Weights of a small transformer language model: MLP 1024 ReLU, vocabulary 1237.
Each number is 500 + 25 x the weight over its row's rms, rounded and kept within 0 to 999. Layers, rows and columns count from 0. Numbers have three digits each. The size before them is the row's rms in percent of the matrix's.

# layer 8 attention output, 256x256, rms 0.0834, rows 0-42, columns 192-255
104:518469481515458470533507495529536532446500489508481499492492498437485525496517473498482527546497506509499487487515496497512498471538509519470496506492532535467456480503496507509533498513495555
110:481470533486462512456473482504496537451505509522485498550454529524443496486481495452524508536490478473463483531519483495514509463542501497518529494471471514514513549555510492472483482484506497
102:508543492481535496475475534511517420483495471510509477513515493490492495478512513513477526496529516492471524501531511505472532475531500498486458489492480471550515471497526487500473553508523488
109:477487478514518534513503513522528483470506490515502509502494539527473478508498471507532494517466454440474438511502557520547517502471498550489485524525512529500514501480541529503474473481478510
109:528479498481487526473505551498496555503465534450503535477510479550485439520491511534475541502497484511498502476533527501501515491477519481481500489504495472515483475451481500499513515511477508
103:490533479485533487472424567516499508476499535529467474467555504509493480512523488492494492461452475573497520494519504490458504487500502475507499489477467513514516496513501507491462523501483535
096:497479510500466534495523489521497461591512490472481548473469504523524484471526499447481486485451551483521488512480484499509503480501549448466519475461470490480510467539519501493505517493449485
098:527485529476482503473498520554494526513506510479522481512505479475479483522478491539469535471473536520479482493450539498510475485496488460481452529481486544531449492494507510485463488496509478
109:459450527489451562539477496473511503512496509511454533522506485499485503530519473509505511469487481523512471495495521470496493520509476499456539452498519502519498463510511500478559462523471463
109:457448490482493506505484474568512498493525483524471488523513504474537529524490482534520500502498464524484466468484504501495470500501479499461503498494484501519528480485507531428489456500474474
099:515480481500477533522499471527529525515486537473517507497506512517547503513473501490491554489484493509504479527464521488528520503533503461473502497531555518522485526521487498520500503488510480
104:504562530483451478514491522534502501501504520506528504483487475497520509481484459510498541490496484498522533510578493472488503472475494470482498540481460500529461528451491474509499579509466506
100:533522472495539514511477483514502519520470500489487498484494487508458517450509513518495520491497500491469476520510524525494502488534476518491446496487486516466504495503494506519507501504542510
104:506545485499502529513496475506513508485490484469495516483481482485501494513515548499513490506486520502501467477517501483527464499463461489519511487499519512526482515485467479456492487471498508
102:491504489458505532503522519480530523507484489456444513486516559514490551503506526520478450492491509493510510499505522524456465500503472524492483471451500482455445481520527515546486498520487481
098:514529490482542542526488498459511501511546528533516485494497493499486545505468491492530497542486481486508493518519476534499504506473486535505479514477486523483492527478515490531543465511526520
104:530453492476507517519500506538495548512437528469503509492544500516533504494504487507482484473515533449477561492472498521464513489509456467482505497526496476434488500499539507521478495495486515
105:475523518536456467496502494569471487505484507502554496484501503489497531488529504505522488474509508528505473522472469474427482487452488525483481518511512469486498496491489512450497513437523490
104:512518533460468500519511522484513498509484489484535501468481490507562524477502537547485518514486484479467546511527524485470467515535513489492504524491487473509514511525473472517524506482465457
097:498520523524515493517479483487496490521467494490472539494545501520470491504551485483498497460466496497477483483454526513488525515466477526490497524460466551482489500591512504538504523504554507
101:461481499482467466496508523513519480516473501541538551469494476461532504514509488463528474485516511521499536492474496517514473505487487537546525464484468497485480537525488495518511511452500519
106:484503527508463467487515504513507535487483470482465555477480481474554519487488547510535457536478541540507457512499493494464480499442520521490471502497501494478524494486448547521453530474510491
110:498524517522517512525512471513478486495484469501539491539525473510529547480489500509540557475515492480498482547499519479545494496499482520538523533470491510478499505455526508481518490532495523
094:481502465509486510447490524498541501505467469489471484481460497441473525523520506541515529511488472532459494521492527497513494529485484528482423440495492540507535543512501477535515509510519528
105:519517565475456473474496523540481519517490581507495482471465501525489480499502542490495519468516500505469459497543500514448550496508487505506500538538502454501529539552512565498499506498507528
101:485499454481468515468495515473500511509466516459528485477491491498504509469482564534488511512470505485494495561482510464472501491476525506464482499517521501516476531523517472467472516472510510
111:520517551450498474507506529498485465538558538493526544456467447448515531500538529499477488499489501493496490495499492522522509461506504526480487531452514510446499460560491492498489515498513488
092:538511487488478504470496484462467549453494494511498504491499511525528513511523450526500457515508466506503507514516491478526481550556479500502515451512499442471442513502496484555463488478481469
105:463485511512540527525511471533484548536478526504461522512520491523505469500513501525501517498495505537518450462492502513544460497485524516502519501479467507517521484502514522495523543547466475
102:490449546469563469510488476513511487478529497526468530464517476445502530491476522491503542522487529497486556510488479501474495490502444514531533498479504471462493505511473496455486482479496511
104:514492506500504504507458505457508482501506463511456521499495488527505480466489486519506434472510470488527501537528503466469509505504491546483499493505527484559494504514477477557484487511496475
106:529496492506515507487513505519507478506504484505491531492463532515524494524506540495464495553435502479541515517509491480534515506521559505467510469471512479533479490507550474500503491498466545
097:496512525510541451475548502468491499553530475541462537508529493495471518506520488476467526522515515493473510486491494492494504499469519505473492522497499493501476480495528525486460473489526515
098:499514504478476494487485504502505504497479493511487475483528514502573516513481519465434490473501512512514499494530543536520508512545496509484506496514506501507469487485529468476483519525522475
105:521482484489469505534523541506464483506464498465454503513487495497512511493498458475514477475511494488490528515535502483512509486500478463518506443522537517530487542497466509487484499511482517
100:497464509483498519497513481542469431533502479497510459530511516506521523462523560480498497501513533511468512481510492507522493518483490509527466503491524481477501473465470503486519500467488461
100:491529506496486511496508547515528447517531550529505486470531503497488475499457445514501519493487481506480508503502444508514476516503525524491474542497491489480518480541533521433514518499538502
096:531473484520527480505511482500492460494469552507477535474493473517475564513495487515486491503475512483486550504482532492489499527487524542468479485492471463467515544461490467497487494447483522
101:491506550484532443483529518490493503547485499482509535513521496456509522463501479507497489501474515497528503475478449536486492478461515487500509472523499509457479532496518459479494507493526510
103:491528475519536503487517518522486439560498481472482441508504499504502513531502501530496506482489535533473493532515520479507501513520502480534497536518481469517483512477532495493501562498551488
106:529512513501525520471505511499508496534479530471474509489468497466538560483502526523463493524508473498488471527506472528470505461522509497521471486496549501509491491453470482469478506477555480
085:519508496524498492513492500457487527521454483464539532466521488511430493492542498528536506521528476486504550550520507526456527487482528496498550487503479525472474489496525508469507537501530508
103:508526521504483528517463518483510463467512506474508518505521504471533543506535516564506468510537481473513505530497466496505475496494539487502469497505523499506479464514498516536485456517510527